config.yaml
num_hidden_layers: 8
hidden_size: 96
num_attention_heads: 2
vocab_size: 2048
norm: "layernorm"
qk_norm: false
attn_scale: 0.125
init_std_qkv: 0.0652
init_std_up: 0.0652
init_std_down: 0.0
optimizer: "adamw"
learning_rate: 0.0036
lr_head: 0.00983
doc_mask: true
Each number is 128 + 32 x the weight over its row's rms, rounded and kept within 0 to 255. Layers, rows and columns count from 0. Numbers have three digits each. The size before them is the row's rms in percent of the matrix's.

# layer 2 attention query, 128x96, rms 0.146, rows 68-127, columns 0-95
173:108123146193143134145153164162115129093113149105103114095167139095139160144084070156109133158099123146176173138133124144112103127132200103176130193126147115139076142095119106124134148176118138153088152159127126132120169162087186069214152076152068114078122194140083130124049134116126108143
144:104126164190134121159190178163119180119132140090100123091193109065154166163126051152155107106106156151132125172113108106125136100161130117172111192121145108138076149099095112110157137168172186127099124127129137146123127116120172069167130090130110130059117202126134142165059165140114105110
110:180099161155120148141142132179131174104142164113145142136160108147150098149099122190211116068111159155113096236113118097141124079144119168144085147133095112151161164088101136144114074139117154107134126142111174106064093080081141074164115158134145171112074115120179151183122118119122116107
101:127156090109096148133082127178118107179102123113150132138197163108127075065115131124104133145148153128084105146118110114119096113200135072120127147093106115179106190096120134133129142082157113075113108180149170193094152139199167117153177130192154113158108174086121134103136068070138139108
127:116151135088099119119132066080143144148131150148104151147094094187098136090102151070112116154141175120093139099166106180142122114107122096041145092127145075042087093097130148146163078175183112158107109096141094151106163124107121155165160158126149080182132111152103139099189163104130154175
122:110056118043127196184095076051156152172087188171184142141134181127054085107122148118110155131141116129170105139118111117141163112095140127115171130110114100085150130147132142154152136091100130122179128094150080159135167111115127130102134133175110122198118130091105147116178179121115147119
134:156146132078128135103116126114118115149166124126170140172098095150140071087193134153104105083171155133116068186129105149136162193139045102084091065140109161141191095162099135125115117064085125073120129151137116157138137133150084136074116125108165085183129133183162141114171124159124118091
092:189116141149106107105103137175122137150142111122153095091106113122117105092227080151115176135171118140151086131118144146104136185151104125114132109139118127106140124194110175115135148107086173122093090136147092154158102112190126178054123087083164100127110172160186103130125111129126023095
130:166133121076080151133088085100095095173111081185188178145071144168120111078140161114139175138152122092128127124132129113164104116092072191066104091101113142127163132143157139129086074112086075115162111128098094144107107127130112190144110137110148155182136090130194159107175072125151134144
094:136160139102130093125108142130124136129113115193138151096142255188103133097112153091112145183107124104144166100111163060093135140104129096091129076103145137102079114158151161166149088139134104158127167094138105094114121165159114182171146068113077155132130103163091127087137115140147181136
095:129139112135102156180127119131100128130097086072130149093138094134140146176179102102123077161182138152092107128126145153130063138156131131167110185112113086051065091136155084076133144172141131106198114141125102113122103137118109130149099173141183102104188167168117157124099108197104052135
092:113137123108116171126077146124140094126133156176167173092127148141069113099136112146117124183155156154198145109087085095045080061136095049116115096084182119095072138073136138161152105108191123115146121173127132154093134127175127137138190126150172166113133125108102129143157088094131154103
087:101146084088118106121134161147140117162106146114193191181140105082203147111098066054078088140174156085093131128163128090092103083138100131113125087145158101124129143144114105177112149145093149098114173148202187125121130151126118162129141160207122106136098158131102167182152114131128122096
092:097168101119194101147124093096132042133161101131090198196143030116129088081107167144122141150136081126136150110167075186160122114125155160101154126110122146135166126150073119147112136094119166124098150066129178139129134167098154099097119170192099161138131107129144159110170142124133151113
098:067094203075130211162162164054128142140059109120137137146143135107118126097103116152128036105117163123190109084118064160147136154124085154116086122151109168107148113128091111149145155118179099111174121143135118126102135173142157113116145172174089129176143110125122158112157179129122155094
088:140117079190148119128135104147168093104155127123088122139156172127150142147185151118074152157133055133134148058100140122139155200102169100138080117105138166153080082176154163105085090090159088096133103124182102155137115146158127105130064124087054118141144139178074107088113146168137127121
085:131109148103089159160137119121069138147069089135113090167170136100119143059170147147154063176126108161123136058111062124146094127110148162151106179110135125114103125157140161069171144074119159156164128073078158075129157110145132129103092138135154169115167122071115161045162135105144144118
086:093180098164129169092066125141092100176126120142150150117124117135101173105131141147086191171147163107161158129048112150115097159143138151112133125101140084171107081103161133164107126079105055157073140128125102201068126194112175104149134133166121140123158130128089171088125078145137114175
083:178150143174105102154145135163134140096102137117110096070098174167186161155144105115133141071122106169139085190167156085067139132134119099168189144136132158145148088104103147120120097120142168126166159162127151063114103076172084152102132102048132153089101178132122050157131096148123128147
093:091090087143144147164160114142110149080155146085144096117140106131111165182120106162128153148122176166136098136112163170139188084119123153114095149089090156188056041133143156142162153059173160129159138124213139120126126091110090082145136085125201147135145113160147149175133148130141107111
087:141174101164058046121117116096159120187149126142128152106094136131120149131131119097126108178106145126105146074104160102124097079120064139111158118203179095110114161067122087123140112185070089084141139138084106163142121149133150190143076130101177137121150162157185160144142079110110110153
106:074123078120106131099090137066160078175133118143108127126116151088122111101142138134051142174166103091144172053102145157088122145131147080112145100107145139105119148140113137138151145123167084114122100106156124171158207152172093172124161117138065051131145126109060125098141179123173168091
098:082156184082176149160157114106154097166160088127175181171121053085104104075126124105091127159124103102131139118169140144149136113094109156088167082151134077076173140147138101154148155147109137126076171043146119153162134144120148138102140182191184134122122090102185144123164141116104143120
086:151153180181126112100154161168124134124081097081119097119145093116162131149164104176162146109097155198086110209173134123109120179145142089139190113158123100140130129110103137131152133146130162094132085200138125092093133089173087124111152131097115131068193175100096074140084129115179085108
087:090170116161140080147114134174160102155140139146129142171135161144135145124077141155149182145122129148111147159113129069085097106119130111124164115085125182178142096088099143147085065126183099092118174148170166113134100045152116119172152085133142187149146090104166091150125106087122196206
085:158100160148094089123135143142114092096088107164076071111112147177144148136159109174156139129116093092154102143072147143154116164155155088149146152230126114162146128116138120117142127153091125107134090122079085125182135134157128160169093076091060084091200184156110117151074115117144087090
088:122132130124135079096139172115101149103060086176138170167144127123152106094126139145183106124098165144150121169121154114101101078117137068200159170094130177147176152089145073126147146134180115101133165153177196098139094137160095139206133132179091097133117102106129113185142127141190160116
093:133134123163141137103160109159118071133153078033169141095170104106160125123136098142124120144137170113114096137152147127108077147157150120172090138147127171117132159107119102081132138174118073081118068187151097126109098153223141121123149164093116028089149190108135125136121095160113100104
093:187071142156151123138120090162119191065154153151138121111110135178143131178100117133160081094115151113084109162083211192123167131086087130106092163089141097194098154122134152119093108143137132158098114147144132085101098141111187074136085160063117137100089089152188114149131141118146132123
085:107160120139123127152096138122093077183114087116112157199099023099138158128130079092093134154128182124088138142094111144144095099167144048102143126123126103105130107119107090150130153181120159103092123134178120169161141165151147155172199107179198076120149158109121168120107108112162125121
088:157095106149130124179148099129074152070115171139147168141134143130116163140152138135165011122138126120100125086174161137062087102067087094160113165136146171146117118142160170130110105168139126144155113095144098086137055141136136140138117113088104120125105115174199146079085108202116110124
092:102173106173114120145164127092097117117117135070099114125136066093162103106140108158055102092155157071074142163131116141141069115214126089129155089150107171198102171120128093133151164141153091128163089107145194152140141207112149135065136108140116117138165158129087153130151100125127106156
082:162138139118051154163135151090085148095141115088164168087181118085077074096152104083126139160143167180142179107093096196101097107127132109146142101172115146091114173169181127089135174124138206144176120094061122124165147167132123139136122158119126076132169159160113125111113132163135117087
091:135104101126149109143151138170114155097152154059063080152139071117127132183083128189170130089099122136089103175107123153151124144185145128195110163140121132217148153098126153142083145155145154159065086181140174148118083105109156078099108091114128134129075160132145134147086155112114175118
095:130192147145172082119151088148150171091185065069142094161131091149144146111133112149176145113077111172107140128152114157174163169058113103168112104115101147141152075142117141100086111119132176170139162111119188044108115082116113117123125099071140165105125121144174099096114171156144135175
087:095078116140129190106131112097141088156104076147109117156106173121099063075128163154118165111114126090162120155101183109092171109135139086104220121096123168078156124163112081121157132076151111102136123107128112131164097087161113148171214149154128104164113099070094071129105123152121133170
093:122155080080105103172107155151093158161181165123115138174146094076171098160151120096145102148131123139119133094056061121141119101150105121113113105106115164094111145161096099116115181136102201139088161116178171165142227140096092122137161123194148100115122134062084147114137157096135135109
094:169155057097112149111115140172149111168179115128158129153191131131094103120094142081115175117156182066140132140126124116148072073166089155135146195106150155102104212148133148116094147112167127064134125168115150121117135142175156112176093127142116075109135142087161121163101091048103118119
078:094141089137084107158120145065145134128130161134101099143118099077135186128114138080159080135089137155136156135154148118113084096132113125146095068145136134130160153138076113165199149150132151121145126138135166164166179163114086170168137126179046114146142101122071144162158221081171171097
089:173136137125112121126082145125097138169169119186075124148085168176119111117149192115111223106123082137165127100122108152091119093153127130114175120078145110089117176132131101131119122108087147175139197046055126146159134142115097168110162087128114169124097074118097081153159082109126119146
090:104079103095133140126147126167143073162128147160132112144102099094112110109085145159109176188152156144098092167142158114116147073216175171117129116112092076090101133161130098091168150137137107090137146143127126137168121091097136126116147151168183091158070059066121078189143180117141142166
094:147138117112143144138128103098122086098139138115109174163128041093150112076096120079106141074141090128083149153235090151139127070184195144116141142171114115100157162105131129113129163098115162107125147145132173120169103134129149130080115210180153124157078111143148101145160162093078124113
089:154186175152125107154151106147142158108181044081126102123151073122181141110137079131127179078102152166079083160149149157162099138185159177152139159141137109114118153183089153103125112132138125155142088155108156095117150138157149145082063151075103113079161166113113113176109178087137123096
097:143176088124104114142155136051100123173093051087089115128132078087156131144150110041124118114116099153083123097174112161156141125135106192131134116084125095116066140151179100123101134115099118172199134043154138099137151170111116142134098177170137112111152125105064138084121109138134123129
083:135104106132163132127105130128100109107087111083125177094149140156056114190110086138162097128140131127122127174122126207098150150167165091122088148144058146146098116162111176136147158142149207125063103218157110147145113123171127058111164161126108055122108145156111151153108146126154094140
116:147118132159126152140148146208086114112155172122124152110178092130172105138118074182190095112114195125120108225077157110133085106166138122147080132114104126119149156060112085133162142171133148107102128182099131126102116126139174083140138129151150159131085160103161164141108107200098076143
090:167157135143059123135136063128072174117148089066117115127184120062088101105138131116180129139140081174151127121111076138137103139183137052138195099153097131065141180132109089072108145164113116152115152152104123083150154189149105179134138125115147125161190153120140099128136133140085135142
086:145081109153099145093120099116142069155142129163137079181133099134111113151130163171104145171168115095149178064072145155203074123095113182121096168068201144160134165133175124134101111106117076127131076102141077189132174124098176139151114144114107156108127123131080159150125111086099142123
096:113097103073115132144140165138116092148112119094122144167151059123152107146089078121178101127125168139052115194181120121147084054144162195150086161114083105133118178102104084144121149150137160084125114180121104142208106096110173130175120173142125121108117182114146168158100109094119114126
095:178135082122106126106088151171109130157106112121094115156152104134142107073140110140115152102144138133078146185133076145181099097172173138145157129106147134198132160150136076140133116134169142092107092187088181174159187125139184120149066148176082119067152184092096133137130088062116133133
101:094145129088144146111095122038189092171124104154119143172126157109116139090151178058079140144146093126122167061223145144107107120144155147112187110152183141107114088172115135154126109080152123145165110116126172169149142135169095151129136104129089088150124108132057107122132141069105135090
074:138110089133160130143100153133162136097115183175141117096172140104115128116145129031104129175162132155174142081155133138022121099073107098133173181137124169110134160155181120135119128075171091115160152103070113090158141148165092128150109128204092152116123150131151133114144125063134167115
094:140165130136171143083140140110133157070169189157112096090085127151178153154157106051128152039149077164159072132180116123100144109142116141121133145178121162078144166115135083138095122115164111111123123108096113138093172157145105140127079154093080047143122143160174105137104126114062120106
097:078135136118135172169109128113115169175134088111109169133132118083092134090133116148081086192134111120093134092097145156207103125165154168134154139065094092119092141151117124156144137157151049163147090098177113201082153145100121163127139146190188141110101092094087154099161105144145163153
094:095138141105100218137097128103125067120090059148126147157135079098072161088148137084108062184143091127156210012146120134170087149109116153145088136168157145107115132104168143147097159128109101104169092120105144119137145198122147125143135137164126158135140129125130125098147102121122151118
096:144146144141109101136155141160127149135156151080170128074108172179135124160080089138179128074089164153113087215153125075091146110134131137153100094125098135134131098089142168107085079104120107074145148170086158102102051067146111122159138138123158137139097151161175083201106087113125100149
087:140067146090122161114143132179092129169077143089096140098111117146077115145115128188117100098124177146092125133066092121122158164128166136132140162165093104127136139161112143094174136173081181152105102168101075171133104142117174100100147113126155044175157123133040114110137172085186135125
092:125130105093144102092138097112157182142166134122107063137118124119137123134131099054153209075102124137162099164144086107159178125175129175109144142128094128118150130182143131126086174115150168121139191078119174142130143108050125116107119120123165067154125062077132081136135182088071143141
094:112175104099149165164141091100108084152103157138148161116145139078099116092147171120051087205133090138154142064156147092084103145100095122084119090171125135133169140121139082155145148115136096117146176109154134150140114179153111180128166138179166145202132093096079130103172143157097194137
074:134132156156178124158132108169141159078198154133186114143099090135163142143133138149096114084093161107098105129117131149136167205067138145142089161135131134205170104098175144145087065112122135142127079169153120155120094113095195050106089073112166125128126135144148144113086180151112113096